{"n_layer": 15, "d_model": 128, "norm_eps": 1e-05, "attn_scale": 0.125, "tie_embeddings": true, "init_std_o": 0.0136, "lr": 0.00714, "lr_mult_qkv": 0.4, "lr_head": 0.0135, "batch_tokens": 32768, "seq_len": 256, "steps": 2595}
Each number is 128 + 24 x the weight over its row's rms, rounded and kept within 0 to 255. Layers, rows and columns count from 0. Numbers have three digits each. The size before them is the row's rms in percent of the matrix's.

# layer 2 MLP down (transposed), 256x128, rms 0.1, rows 32-86, columns 0-127
107:124143079143119082109120155082089167141146104149148126143130089140113139139142112128097160100110102117123146096102125116110120103100147118116103107146109144152108121090107125109173082157129118152102149101165139153135131131147108140141135106129090096123113125128136100155155122179119101154131153142133086126143113144127135130164109092129145096112193105149087092083126155155143073117150
093:120136085144126102153106144136133160172125145151138144099138137158119131180109150115124142081094165121118134142153194152123155148085148157154085101124143147123129160112074099131106132171156144155084180121138106151138116176161118154120106123098103120166130120098109174115127136174130124146125146117134114098087123107137139145117107120147136123129143128148126086125109118174150135108110
069:134143149123145145131159143116141137192092125147127125095126107150127120084096094106157156116125123154150138148116143150088142164114145158102128130150140111160143130153200133176111149140111117143147132063128127153154081117140114143160139107123128086148138105085090150124152109117112104131111110117080090095135134114104151166055162121134149113118137130138138113136131145108109147107111
096:135128134069128162136105135133121129154125140118161101133106140091094125105067134143134134139120148094139140122137112131127122132110125164142131160166123088122105076152150125107153117146155175160164124152160140123109116140111129090157076170117163121088155132111136098130115142143124121101139132135093123138120147137085092135178131070120152098136111079174150098125101128095090133118124
091:157104117123119133096104137146140168083095148154142134130148114136173130104081108100129122111113168157124140115152105109117143198097142105089136127177108140139087129127113158121114172155151099105177094104110108134155077133136099128082123104153125093085169126149108132135110099140146122126117128114121112147121102122143131176150128099138132141105164146105132149124106164157104129136100
088:136142141127159115123136140124184131152096118133113098116120159154108131147090103122138131101112121166171131099092148136107135164134128151100119102143149069214102129144160168136101125135100131123128142102098062103149123104129121098131140102115083110131147125138106174129121117134100146103103136109077100123129127129112124177112140141125167116136161110149139116134151133113113177107158
089:102172126128196169105135111089193135128131105110148098124086117120088160105122122117131117115129148145122108152133116114139147127100144103131182089130122141098137160161158141106120096147073094127098108113160112127092131145107113123136143154117118154121117126120111123135151123119112138169099079130098099175143160139174109140173138095131163141151109146143095155123153105117124130114105
088:157118144135116163115159146145111130133123126100098091127102130150156133080149161140101163118100131123124079119140172102143127103109134137142131117108136129139135171113086156100119121134162087154186107114099102144157141145103133112106121136117100112161117177067139138152119132135111124191139121114101137074130146096107126135177080113143121126152096148091125114133164156117131123160112
110:150115170147143096149150155115123156154115131189128137126129133118128094129143149125138125122177167122140171188146136178163134150187134163116141112117123110147130117142194151128138151127116096164131100087094168126117082118113116121105114151157136148112097110131111162117126169139151132122120122109123131140123115111118138172110179144121142145092131142164180123126120145122142138081141
114:125147153139144117103080152132124130173100093162123127177141107122161159188133097137109138132110116093128136108145131165112157132122143108113117131101101140147109107118105144151113142125125159088168129088068122127049111107099088119110117106100156176137146116132134145172143136129140136169130115099124163139139108148132148123120107126109128127141127158169129087112151148141150137184130
116:148167131129159129126138146161125146142132187131144154087104136094100086099112148138120147107103180170196140108134136152118133142170076179093103102170132119135140122088108106122114122117133121088094138137116117115146101129146156138144133140108114093093124116111089127101127148119153137107143162106138103123117118136101138095135105128147136125150148167121157139124133193116082146147125
094:100172094107073139105114108129152127104119135133112144132124119111137122117107139138145158111153128106146151135157145145127106104139109142124124090186158135136114172124139155102104151125086144120145119103137156171146124185101152129128109133152164103094156118140105084140137080151163141087130173148122133153118186124132143113134148146097160132164130151112167116102172114189141113130139
107:110106141156164072118139137134119127099110144194131122140121143186128147090100113100116150114149162116141145118103130149132145152128090109163074103090147119109181126150107133125113137115117077136120149117116124152138130146110129152117162152132101132177099092174105153138116146143136120133113150129129130104152143102110153126079086153121141103099125176149148098132101144141150128182138
099:137133116118104098100098169119104185123141140119107114140133145126113084144112131160091119135113142111150086144144119129156143195094085143105173121084141100132132100131142136127092125155115097095131139103116085108136116148138123129121098111124109106123156137156126157117145055131126134129157104149143112093131128096125141134087090127142166084195127143126097112154104113109118096118127
085:136173110133138143123114159175087146111153189150134150069148121156086103136134119116133148146118156131100162122119149092151122098145151159145149096148139115100135144133123118114135125132145101135060109125165139142143100106130116097111168103124121144159132115083125130145118146139191159144124141146122154137108149136132149156183139135131152173120182135151121124108140166111114102103152
101:124136120114184158088101132128164097143104143119085158142139161140113107154141137136133124168098119106117101090141127123141135175099133127146118099131097104111167154140129103130141140127140149107111140165146113129168107095154129105167113122128103177104181110124116097146147158134135114118101137146093139115179143121167112093150128095153103126161110119155164112128118085142163173179127
097:090134168142124146139153100115142109079109101095121113148146135166117137136185109147118151099110099115110118121118122123114135176140096169125182093103162109139123141117114110081123122152125091145132103167142086105173142104140156153132109070080100125118102168131140106070135113111121147118166147157113122140162102166112139129158112135158108131124104121139129143128154150117121135140097
082:138130144128180121129170103165161084150151082093107104153160135164149121110116113123139098140135122080105120123112134137151147125143141116130084111117134104141098106167137160114143095113105152143119121136099129118083120147135144148127126101116143138122108149166105146125117165101115155107101151096132125095096124173178185132140121089075092135157108165128144123111118134077118140091147
106:170130138135141134103161097099131143114120153158100126126147075095141099130121127107119130127138158109141174074098127113109177066096135118135126099121159149138107138125123154137130129095106175059137109117120129090095103124117127101136144155121132142115123117136154123102135181099123128101132163101132115099080139119126101135139106125104105149124085164138096178106134177126109126160119
112:128144127124130095110108141140159126144109163170093109089120138145106076137144152121131116114121131141118131112122138152122081155160139092153129099137126067142145106167162153125115121161160115163163132113111144163202115112142118166139146117110150081130125122136130139153124100115094115159074133124121119114146156142117156111111150111152138140153107114151150081133134136085103180093087
113:152120122116117169093079143189119092150154109131169120137177079162087133122137099101122127125093118110135126120142125108144125108136121158133136122118117121104091059140086151082080115156113149130132129108142133146111149109122137073099133146116140111128158148118151156112135111118128134083156076160146142123128125113121169120113168090142138123140164133124138094147075139127114109133125
096:128103102128140125096155128137138126123106153110106092127151148151084104129148113113118179099154155110121107133152081099134167094126123148180109172187115138124088138106106169107107135153138129126124133128147106108137146163113130147117136117112149129145123111163141084112131126195111108110119138146178156136140127100121086152108147108130133175104135156148156135120131166177133090135082
100:117110135125148141096100149140147112105115140163143101144172157105157127132136163109158148132127134062095097106099169126132122139124176098100138125112126139091120164139115135130140116155173136146138096140124114150100153129131104132132126131190113142090118151172085151166167110137151090134084100139120132147133125159173109081124087123088154113146127096132105117163155123107140129156134
086:140135155140135119126103110126147140151114106136103152087117108111127123159146139172122112150163140124143104138146080137123168165143108128087117145132099083120145095120108112127107138106107114146126085086082110128153087149089112169101158169159132108141096080111119137144120157139116126137101110128114129172134110098094149152089168117096156183122156112107163154155126109137092146118100
107:092155127088151117164094074129133126169173118136137147150134123103094135121125134166129135118117102087088129117135136171130184149099099124103148159167154119156125127121167205136192143111124105096134103136134142129114114155111083140143168127156130135147126080147102111119102114113106118118109142143134129129121152102164099109140099129116146100092107138160133123139144141136144133167128
105:101125069132132160135122188116153087157136105093110115153104144084126102114129132119129151075152147159146125135166087106167119113122134058193135127131125117095099106116128141123152122152111121120104136120138120108155138121135102116113156163136160151139123153109111153134129125118073098143124122101111146165120116146146124175120089068113132166082098114130126114136113120135122112125114
129:107122136140141134147124139108163129106171160104130124135183107105174141128127127131159138086150105081080087116136137135122138122076137135119145145128157129106110146135175141133151120092162113119109150113126145091149132139118074077098109126159088131109100103121121105143129141113089183138134145153139134118142168119165120119102115165112116117134099082103129146099119128165065138113147
078:124102170155182106127140153146134149082108136133122156114133111140131142147095130100156141144114136152155133122119085140104109137146106131133152141175150138137127105144126113143107125111109126162081112094115123111121097140120148077099111131153144120103162058109104168149121092106148145120109136125090085153065127152117124163103138067142121097079138151167136112128142103125104117122134
102:101137183108111180147092146167142094123137162128193111145114143105167111122119137130102161140116100147087114114109104133141107160136125155087154124142128120129131110131089168115154091134134122149139139110118100085106193125147102119132120145144148109099139103119162139124133152124151150114110129166100113130083105129107098121157121100195180136144134125159127110148150146153137147134137
100:120121148124130153140080173122086108108149092158154186147112133159117125076115081158129185115114151149137143111152139147147149107158140130109149126103138084108109106151067103122135150133157107111161093103121105151121107106106096123160141168157147118120110117141121176105114168119130103141135134145119121111146117101102142146107145098082130110137144130146158117107111162137162147163144
114:155137108110134115137135171155118116119148133126117164139186123168109105071118110104138158117150143097118121076157079134147108124138131125110112115120119160108111118137118120104129163097122132133148128074117102117141167121117105123146137149137134119133117104121124119175158118096119130128140166180133144093172085151148082170095087124101127131166172140135115136146110116097179101164146
125:097120137146157119093152125148106165110074118082130144093139110134087106139121112142104122134159125138139157121125139144123069143187145181141155161079104123155120130172110131104115125109095111118118112146083136124125077099061181145124148125159082177115138146145125109122134110106150105133131137118120096133138149107107117109148141122138134100110129117116154134095152141133164154118129
108:154180134126123126087155096108096104158113156176129157116154136139150158139137114150114127144125113105114109127107130125149105119134178132110161133128120146156127121106100123100111135170106121182158141137183134115106172142084106114148092171117158069145158158133132113123167136095115119150103144139167102148095127098094150161125124107119144152080111171133151117137140125107116108122101
092:112111165106137108116126171097127118145132062093137101155145097102106134132135090103120166109120187129125130130077133136166152146079126136129132118118146106141148122118108105116128117142122090096164133108134138111101103127076135143136117133073108149104154120145135095144156137165136152180127094117121125163147154175117130074123149105156150108113143145155143152122105095140109133084137
081:110116161134155154097139134125120125141130169151144134174153111120150117132164124112138133110092108094112141135135144146131078104110105131199099110138113152177162149133151127152171142155127116129111149151120128163122140106100125139162118080100108109151135105156141107155156098163100119116144095174086143130136127154135132105145128089158084105131138127187137097127135129094138186147118
120:105152131139185145142126103157149165104111098107128080173100142141149127106130123064152157111117093110113116165105129160171176103122130118131121111124141138157142136151120149127129126080118114114117123106112110114159177124105148102121142118168128085103128102095118116175173155163170179144129143125078132144134139111106131145156133152112147108171138116128137149092123147108134140102120
100:084108129169152143118130128106182143132116135130164151111110110109107158152150125109117099104102134156138137127133101108122104129127130064180122133123131145124091114144143152130115118124138104186142187115096135141197100138125136163155158155097111159130160129128150112137144126143119076113104125141144099146154105148155120124102139125163099121104124122167123093165109114145076097164117
099:144150082104154128112141177121143161117126158134149101142111087150132133120063128135099156082121111108131127076080113115102120152076135130095093127161123141127145145104126158135124137137149099101104157114170127082102136086135135133108147127093130088114148146133158133141157114146123116131133089117141127118100148092138133141195121097117134110161103147121109088109137100095155110160129
123:114143112122092115161138160115087131123133167115142115108115154102125133163108146086116111133151126138138153103134124153129126022134124095141129150139127109091142136127175141124165120133141139153112145099153140144128148142121099144109146167140134171150150139124127105094137121154097135130138105143158133107138130140111106146073112156140132131153130153137177146107190078140170095129173
108:155119158141144141135131142123155123122146172144120140147134127163077099154100113143123107114114118160140132107130136147093157143128146137109138080144106076092112159130122095153138116124170118157130107115153143121149133136109128148165104148157130125136094124138136163123111123147089147135117151143159112112190186138095126130116135110154128105127093161091161154099187199149144155114091
101:140109156113136098147104124090112116125120115107147133207154138104088140153177117115110163141102136062063134142102129145133152107116128105152127108160124128146116152111111131086126133105152128107115174120100120109089119155097134124125130096121105122130143139101144143128122121103145169137103127144138109156096112131127067104127082108084125104149147161148152133094136125131183140152145
094:107058137110135108134137132109127124134100112110157091134115131134120172129161146140148129117086143121132163115117128152085107159120083088135083142168184124142123135113143137071168116129168129164108119109123115140122074094086132174116154129127154117112106117144094115139149129145116080115088166123099110141138147135128097119157111157128155107077116128127126087126102121121160119136137
086:136115115122148083099139122123137150130125141115106115132133101123114106160137150118134142134159120150175090147122129165103112120116104094144127123152149154094107154135136129144120095127123166150161129081099128153189101148066131106153092092119140138121099084139147146180156095095130109140142112091101131156109154125122108134160180127133188134164113151117139124177132140108135094099109
106:123165116123116084176116119119122124132180137056140128137124134108067171123118108162147129151087117097118127094139077100140114108153108150116157130087104121120178128109090119146113114154151164108122112122107131137124165106127108186106124155101096154132169138116108110120093155116130138165124148155110096130128117149126115159085133141133146148147146103104124154094153110132144101146120
090:121168167124140150099091152150112093182143120131128100109108140168126091109117161171128127144090113078116159098118173117144143122135105119090119127077153098136109141109164125116142111157161088134153100096144087089111159104137120142146117126127140121126121088112134172136141122177117113122119127144136121116116124174062133125130133134116100116133119134150161139134080163116140174135118
101:176087117169140162101125121157119158136122140179183145155175113151069150146149139062131151092135115088128093119142129157102113091120156129137130139110142135115155147127068144133152115127139117116119131125147107150100117149083153104120133100098124166107141117124111127154075114146138127117134094113144071140138108131156112124111168133102104126116130090123144144114114137146141163145127
092:100146161132081163171102157130148142135127122166153110145154119119125128182132137138119103098152115175167131148131166147099100140115109144079130136112117138123121125101134130122183128087115127101168126128096095165139100106151147103125126161157100161117103111119118113147132133124151138149119104114139107203105149142083109143111168110134128143131132104189137129109116126111141171139169
099:086125093073136137126111106091155093134142097118105082139079107171100106105149117122144127139124136131118089158128167133128125137138175134158182153109127121123122120131116110135107128137127114090140121131148144154094146114125172163086190169137183125134093193163129139125148148131095141140128129101165151131158137126117121116121140137159161139138120129134144102126113108145118149074131
094:174116163104124157125102083180138133093116100151126100099089130155166167089151121091127095129113123167102110097123165148129123150106146143104126114160109133094134145129121145109096163127097124109126145161117126148108131153105118148179154103103121152094120143096134104174142149131145170173138122152121127109123122157117160138131125116094082145137168147154145156102135165095144110141100
097:139128146158142117083098106085130086139127127141149094168171068152150132164131107085117102120159113122117116108119135113101091101119125149169088097120123114160162128129127156149128111112096138151128175143110105151132092128101135125110123137116106163130156094093130116136117123161148153133119099152097116119117145124188093104171111157151127133094090097152120123150104113145152133172156
097:125122135117148114128142156123122108144121109109123185148101104126088130133096107081110132136131090098155162152133119159117113130166114172165135109156128116121120134090155167132104123104169100197075127134153122133099149115147106139093115160144079142093144124134093098144114144112095132139137116109114097081119120094182094124089133119127147122134072152163140128100124112117127127134112
104:119129103088140134105113107133115131132154120138156151107131061124130106143145144165139161136133122148121106129127125118100146191136128112110160131169099101101151117158118141127097145153121115130117150090137098079098142127117111118091132102079165127119112090126134162106165077143112181126132113161202141110109136117122124120074186099126161151124138144116112135161123132136133143141103
091:139110075148121125097107160143116054138132121111131122148127192150142142109158138154074121125083105125106145094163157141100161117152153152149126129118139147137129119119086142127148117088125103117119123127120156134125099096106119147125145087118104108100108162124138111150127133120153147140125122098146148121170167146069136142112124109122095141133162102154108191132177138153148116153157
113:115128112107118128117112189136154118150121140136125122144147124130097145107092117154125132150141091091133173086106146134131149143142124110097129144099182133169069149087104093120151132080129121170112122133093087090116133118136097108150112127131117137125165146126133133129138160073129115152110143091153136157088146174128111107172146101158165127167143121107130103115086120144125150156152
107:128114137154201132093121101113144128122110144125169135153151104146152096146116143103139115158117121143158132143125121094105136125073112157108134125136164129175115098127130144141090135138132106115164134108124106158113117116131142159103079126127150132137163131102159152126153124079148079104142128119117108138140121122075161137102162072111117096068118136141148106106148088114088109173119
# layer 2 MLP up, 256x128, rms 0.139, rows 33-86, columns 0-127
097:145148114106113110136089162136152158132132127143134160160123133202127162166152095137114093136087152096165133149155142150180165172115131125172079096133126087124146127154113140117149095107098121138122129127132111119117154081156160091130118138124121149109120118144139132092151139138108118115093124127101103125146106113105085119148121144111124168155101119109173147146105118130133078087127
090:147108184110114161078118099104118121083129144143144103079161087123146130117126147086138127162112147157142118112103127093118116163129113138134136149154134122164121115117161111125116152157137125113167153137098147105110177144148133128117126116107109146149132133123143124119158139105169104100121146084168083159110101137170101124124101103053122156150144125141136133098097131170101121164145
100:104106167135064114108139127170131131143108149064111116180116120138132131137125164130114125166115114151148157095111119099123148118171147131111121133081129134112136163117113141145144082136124121136153165088125150132151144111165114108124102126146158167118114130115099094124109133169128134138077130160078124089147101183137152105107125114142165140088144108117112121107102070136137129141126
096:092122126119095110167095129135121109100170108109132111172126165140152084145127127105148127119141126121137138076105139170165130126141135105141127127109109126141185126111131103109150148079128147149085178149125123145077133130147138120108103153153172122142096161139135118128144173128121110083088143112175133144108088149136124067118100156130117171106181110132125126132126137097107112127125
096:163135150125118144139089122127116155089121116160110173092123145105159136102105130097134140123088156204118083133114105161126143127140195145124126146136124129137103112160100101131120162164141122098145130135115183121134142136156140128142111109108133160106137150087116119154132147128126112164146112097161106109114130154109116174116152123100121136141144164104114082142129072168131140173104
092:149129116141151111097119169121112076122099104126180090125099142149107135128104135142122108137085136112146153113134133141111169147141107134107123113103155181132171154141155135124134099145113105129123161096106141124053146174198128145133175132124112126120117109132159120101137118101178101142141119110087140155142164128141138136131111136128154173125166117111107117165144135159119096118090
096:091090093084104159123146173125160124161087178116129126131096092135122155072150112123115153174099135101169097137115091071110089087140120150137129170162153128094151120136144107142184118136146123112145113136144154127115138119091131157136129137123126139104142105112137113153139152140133125129081148156116183135106117127127137150100115126138099107094130129153124107144113171146156134147123
107:115125116111115156133101195132105147125148125163142158160149119111159129065157116135123134122153131132137179094095124135104137132133144106095126119121101109143160156159145101114157122061166123131113107114150146131119105082095146083126157133159118117164155144113131123124098137120143132138080175070098108094123112124137156139144120092134129101123155106182136134130153099098140128131109
112:151137133134093136147116130126131118116140106108119116109139087167143111161098073133167155112131094119129117130180099139142120099164152138135107088143148142112136111128112143080142129114158159124136175108125139099112142081141135150140147091155137176125152164085135090140133100113154131121093113151180136122172140107159147157154068139121090111120153173117108129120110141150116118160160
100:108160096088145111104144135172109122125148153117085124124102148165124176134133118156101147133140137105127114117090095138173130127142155154135139163135154103116150170149157126127122098151090120108111141114104137155132176082156125125155099130125128129113117132136133078127127165129149141079072089171117125080123128157118138102102130194102135141158142098107127134137141171130103143135107
114:086116149151121084150125108150105141099165150070092158112115122120128119123162151157124102107108109140149134132150117139134097102130174172133163136137120095115150138130116126099116129139126109127110109131151157108098145074131135067152167128156113123166101120108127149124130101125140146142133136133072108144139097138119124118135111160140140176188179140107110142155104092137114168078129
105:147089137113087107137110161079114151104121153126155153123148160132143140073144169136158134091112154133158161134122109152135116144120108114128138129096141129119120142126088107140145125144148094150103087128153151079107123133101101112152113138128109091139135152141136153085117138162072107172128146104098123083192177089138135087148129151131142094118143140133174113119132150146144132139110
102:129122094107090137104107116122113165103165149109133138109160091119148128119148143115116150144122192102116137130118147146087122148160167097094090133117109190130121133154142148084121130137122122100141117104098152098111146120172099122131164117123185124156148138094116154124143097152099103126177118094124123136128130122106092175083138158099114095116095158123109123111138144171147136147103
101:150130108181124147098114131120105137114131096136100183135114096134132118152162149117140145116153120129129118123117132172156106107101145124138188144166148111096129111086129127165144148098118110111074168091122159129123095104099103093144140135113113132131091129111110150113049130161175131177131115123116155138071133143148091168125135135131128125127140110124111136177135133163142139138128
091:130121088112138157062149128171141101097138124127118126169132112090139110142139158119150116169106129097139103140106113134088087147137091097164188117120123116150125094129123097133097125148112128140161114131074116154122076119161107162114083137128147105155172129129137129149123139089115141150122148149114117118141108119148168156130128157123107142137137117124133133144097173111163183163098
092:085122115132151122113154103151149123093135097150132096157118111127115147106134111125136121175107128137112135109150137128115147157121102090147105126137151134101111134104113094102089163125135093074150108175142128096132138098133092136112174138090114171135111130189136130142121142144129165108121110104155139136185185155098104121154142132094130129108146147086112104160140153149105181139089
105:152129137067136160143121148153149114109133100146156132088120089132096140096138112153133131142163146120192168134147103150075144106132147120101120113149129140172121139153149165137091161113151134170113133131136124083105125126130139141139148153118156167163112108122121134133119131099117095151108126127200159120082134094158138116155087140119157134122102080130172129110154116117129128098151
104:118174128103148118113141111116153164115100127143088148116118124140138121177126150114139139143133128147135117105145136127113120119156125144114148169141142126137109130155151131140160157143093144130111136146140165112126121094127131084143152096077085130093109118171081124161122109079124122128127110130105118142121128128100168106098099143144131110128191099099117124080139097212151150066120
094:140133132089106114126108140106164088103131165141154094131142121173120130071136089124139120133166121115124167103129106163119133098164138156127158122097118092159106125080103152146148138122167137135110128165104150099124132115143108111165124148118143113117121081161159151081124135135142175144103173096148174152115145106134119103123125106180151105109122102125145127114152167124119174107104
104:170121107152139154117118132109117102137160127118166134128104126136136117141136132090127134116176133149139122074151064143126105138088094103147138145172131112072128135126192119158153135131141108124164129139099105097115119139143109146164120110201073112129165135145117145153138107093137126157105122138141111142109118147080141120121094132087180122140177127102147118133109125148139129118106
111:146145095094087127164126124114110108151133133173114123119116138133142100107121128144099137114180161119139138118143161157142137131121123119141074135112142134115128163165154089123126150148064167159107155141127110135086135102112060110112094118145104099168149150127119144098083144101114156153126115104166108091099161100135133143148139106158096095122127145110175097122139138145149129164136
098:117088119147140196157135102096131134163138137105164133140115113132130151128159175121125144150089134148124135104125177109149097130165114151094177152091165132125135132138112140117124145090156139101148133163133112094115136127173117166129156155118087121118125116111108133115127092148127082137085157147176121079131146102123117149077127154160114112124115165113101115104165109114154129112105
103:164120129127133138124130168151155183134098096151160130140129066110115135116191073095134145172117133175108147131095141141157107103084111119121168110104160152141117126104139124095150142091141119122114128124108116149126121147138124085152168122159169137101185142117127151112135149094159125126112137126145155100148124108153131131079108169118100103096124119126139118113154140125138122092099
093:106080144121104164172117141112114111117133112144137141155155131149149083175128156137090118130085104086124165151119124103092126129115174161137138116177140123190106100148135114105144145109130165130115154178136170120153116094124109145088147115112122150114143111129099111127153105117116140115137137128177142109122115126113104118146104113153158169107116168128089173144145122112161160088139
099:121135151134113114119153153137116117106138100178082117132099085132117137113088160162131151141109160158140101140153109143167125139147133121128126097130109170123097146134098140114160117117119090154113096151156134127132128112107144117109112143141161160138094143158163135098136156135118156060104138165120116100148090104091173150159164140150131110154104146130123123122144132069080101075134
112:127147136136105132104146141083114101117125145127123162114152084101155152137108125114101125106110126101104171104118125111114138118177099127102151160131143127152153130159081140182129153102123154120109151138099160119172083131148086128132118129147105152160088140155120123128158093099123141086156176174116096132101106162130149089122140140168152136123126124130135143081174129128112150079135
098:147127123109135141128134129169140091108139127102090153123161114144184131092132127138102127073112150163162123094117135144167112126126152109145133150134125145109159111100130072130108126132125140107097124131118162081166079117151108108108180134099151156112131099155111162124152142142089115166108164105120154160126108121158110136116157192107114135122092115129147143116116160101102103086143
106:119138140129118126158123108143104117123114166093113093103123147124142153077133130121120120139101115108163147101137094116119158121142131154116088146142104136083110116114173117086186076170117129103119145110133133106123153124167133099115119152151169185045145139123122128154135166157150146100091135128132165118145148147103119129102105185092131148124154127137117121128108135127134165128099
106:141107145138137167131121179089101130061142127167139110110129113111129103093164123127127166124136156171181143077160136158133129166112098137096144113165137129120123146165116170089144123104102102082138139091133105120165115109114158107156109127149132113112139121108157117111130101134122092104137114154177129127131157090153134129126127133087128091118144176130159115119115141143100119087131
116:156144152164162157109134105140130140083128133167101146138148091136127113099159154113102133128123151157134148096153129114152132139098087140100142137151172143154145132147106125164109132070155108138121139107122126162176133085120119103157095093127095107151112143082090132081153129116121075147129132144164130134115165151142150103127124137134177163110109096101122156133123127131137140080167
110:114168094117097129147127126149081124125139186130104127123149083164113146093130095140162161135156137172106122141125112134105101124146126138134137119089119123121167099096166127106107169124151129111163133164138133121145130131111106099116138116140105138122119125097112122110060185133132112141109160158132101120128113183131113104126136104154161108176153122077174090138147122111130127082132
112:095102152161116101122119114126121092101139137169169097176139091081169129106135136125094136098154121137139129124110122146136147160162118145156121118108091142143130111109160123141145134105133178145157108115149097153139117070082116154165111113127091115167128094115130076090138164116113113136119126149131111114126140155097148130125159111128149110156149088091138089138114120123106165074128
089:117136097146174137096115119119100124139111120132133142088118131118128114122114123152131122114118086098122158099157130135133122106152094146116169143075130140146159081145145124097154103165189141142110125116084101135121139157140126164115116139103129207109128153086142082144152149104172145157149113155175143143124157126104122106195117128127111123155117138150144106145107134139111090126103
086:145099116150109109156169152102153073115133054162120133115106176170140085111151130124110108107141145139095114128135130132137107085149140098145136130123141102118127103133085122149095094138156143166171110085100111094109123102122133121140155132115132161124162121114146117118144106147144162161137116110121123117173124115125133110170109164125099164157137108109137162135197154121131136140106
111:162095141150130142134154167119154143152122132128116134171109104125122162145106151061175137090101110110156097083104140084112099123127122124129100144104136100116118138143095107117166154148102149133163163160145126099121159121129077162123145081111133133128092138096151144154121124111140125121080106147117126090138133174128121135098148111118124124098190144129099079129134107145138131148104
109:149105130116094164110128103100146131142145123118154176154133134160085145102137161122144118133117115150135125130177098126068087160135127115142126108141109178124155131154098100133095102157139110143093138089144165115177168102119098163122145142106144142148116110142103137129123165139144115151081138157097132125138101118141114091079121113141167140067176117128116143118119105150149133143154
093:132121078100120104148119137151129137100129114148119118126122090122142099088148158118111137135149139156085132131098147141135130129136105121143090162119125138125136157144123142115147103143177105122145082132189081125129116132136127155147132087170152164117112142156130148104150114130105057097128072163147138159153106100114132118115082106119113144119107129127107137133171127156185149188112
105:124128126091106060124130156138084144093169131114092109117165101129106101113116099124145113129118149152106171091160164131146123114125123158111181163113125074118153124104157126136128112136121151171097137098114140139116122134111108120164164116138125154152146094115146108089113153146136141157135124125107077095151131118132126094107159173142174123129134115143167132117169106128154137144179
094:156128105138127104124127127164111125079118143115129101120076100182123104117146105127112114150140168140126139067124114151110121163120093135171156102126131063112172145080121133089135081106158156105107134101140172137134131144136124152107120112120118133151119125141102103104108162138113128145085138112146145118140125132140163141121139118139137106154104153099135144067151136119097191147108
092:102123096126102122181156140125171170129159095121115145160138151118149107128112143126118124140125093076109151120151114138157195146138113131139118110123115084138164171175121118111102133131170068108085142125126169136153098087140115115155163161117140113154154103131104119093151115088084132122142108127171124098153114107110119157119149134109110128162116144126162110111147115129128136094122
099:175101122164165132127131145143107184122125135095158114104123123147162125142149176127131132150086156163141102123118165172148120149116094121129109098130142146062129130103092119114122116120139163121123105116118130097139105092117093125143150127087149102139115144117092128119117137137149123119116211132130136067164101153108154129115178171143149120138122121177133127151141128120114162132119
098:135126106170129130126132090169171076102129129090133118116115121177091121124125150134101110114115119125156096098108115094132133121147099133121136142101126120138165149071075116129139107133151138129146169134138160153100134134138127112082137092140136137146104126205166136122153147127165137166096140111131152104113132103159110127072148145120183167145142132132115163136159138118108142114157
111:140101155151175104168137139118128170134122106156128121112140087085139088107156124201169106132152112140115122111172136160124106133151105104063178145118145152117145142122138093109132135094151137116093127148115124088156098111119091167134137101139118126126165126122130135123120141139099088181100093122149118152106144113137138124166150156137132128141138147171144143159130127127131179140130
103:128115160087139155135174137120166145109100161144122110165085098135162180146120119117120118121140101097135142099097099108109125115110144127183103105147118157153118104153170096149139094184096113119150136133153146135076152108148101114112152155148140158118155132139141102158132161110113142121128117147153145165145132144177119130101139114091165118112153133089115110132131107157157098093103
103:129075127158148106129121127155119142104163081142091162138106116124127118109127136163147090141147162104139118079115161090113121107108109111122146129135150118098115134123133164122146161121115108110170116169140081149115086104108151139090141113157099081140155154118159132107154118102138133156103149151136132111126093121150132092118075155118136124117137173062126128158152108120181135136119
104:135164174144097125162151124103087138133176127099137108160142102155165106087142126127143146140083091104127112148119114130112124111118143147147119100117122115117111105119100094092120142134139128125126136166164112158077139108105151158165095150123136149168076113118124116144099138123137136162113124099150140141076086088113080150126141145147114110125164122132099139109147101064150160132146
095:106113089103140146118143094099109074139135111083141149128134094147100122141111086114110118129122084088135073186160115131053114125136118111098122120142121133188133150136162104180139162103139161122092165142134116149104135091128119130154153161158115109125121108135102157151132103151129116138117123111135145123143130142095113142148114141133122137181170113107125127135106114093167143116122
106:120135138121117146126143085124118127115134130157120116098156145089150096114124164089145130092141123133150081088100105117102132146135137116051136115073164156162124095150174133164143150146131156117138102167080106097100143125165121152139132084115128134100146115107119118115113169099147106147103130098104117151121098148133129130152116109081148158101140163150160128097136133155163143131141
096:111130093161151045157152110098120132124125086137111146121133132129115161117110134160190104176143135120104106142137145175115143121154150112136141136137154144101112135109104112148107115106129128116109127090144162110094152125146155106161166152136122113082156134129150094090111150085116111147137139157138131081173135103148161148125081169144121138108153139129122155137148137130168089136143
109:115107117123129090143181165126137130105092148091108130135129148108119111141145132141129142112169146138092141120177129100149109080145165130095097146094154092091145136110148129150106122119134137146122143077131110121132143147147122110157174142107129167087112104105164118071162119152113115168127152162131123122138154125111108099122103191115119119078144124109154115103100144136122170123173
094:126076088147122162133123145115100096129131127148118130191146110124125121133153143131117140132155180190108127128109153122129144154115156137133120077101112158109117126117146093147095125099102163125137147142103138114110118153144161110184168148166128103131169165131152133114080134147146127152135114100127162139161147126078115151101080121125090102100110141106117157103164152145122149102140
097:142124088093134100141125147160151109165079119103114165128158114142067115127089087120100114134132106111148088109131130098127129119137119109112146141155118182150135141120114073150172140104157107144137107109133150103145163106114119172114151153122169158133151109113148114135178116158124121157082134144127117139134151091131140153121114128160129146097130084084176105149143125140173129110123
099:104144082163148111154156106119151119164150136091141159141103119154137077170109142160158153141129119092122151149131098122153164116097124091156126100112134130155110094160119161117121133175137112106125103152135059093094083126117134139131142098101098116120083145166147143136100136118127155104130109141152176128139100081148126168091128164106119137117115111122146142100119135127158123114111
099:110137123135159125126160127146104132081140135110103090117133129118116141106154139117108147125148105124089119128153093141160111144112113157137152158147100112144129133157076142106103114123096170154152158109099148107143128124157099109156152112125182186144085154094110094105158122139138093191089171123114142155147125116136155130094144132099096105148098153110100132120163148160100105151111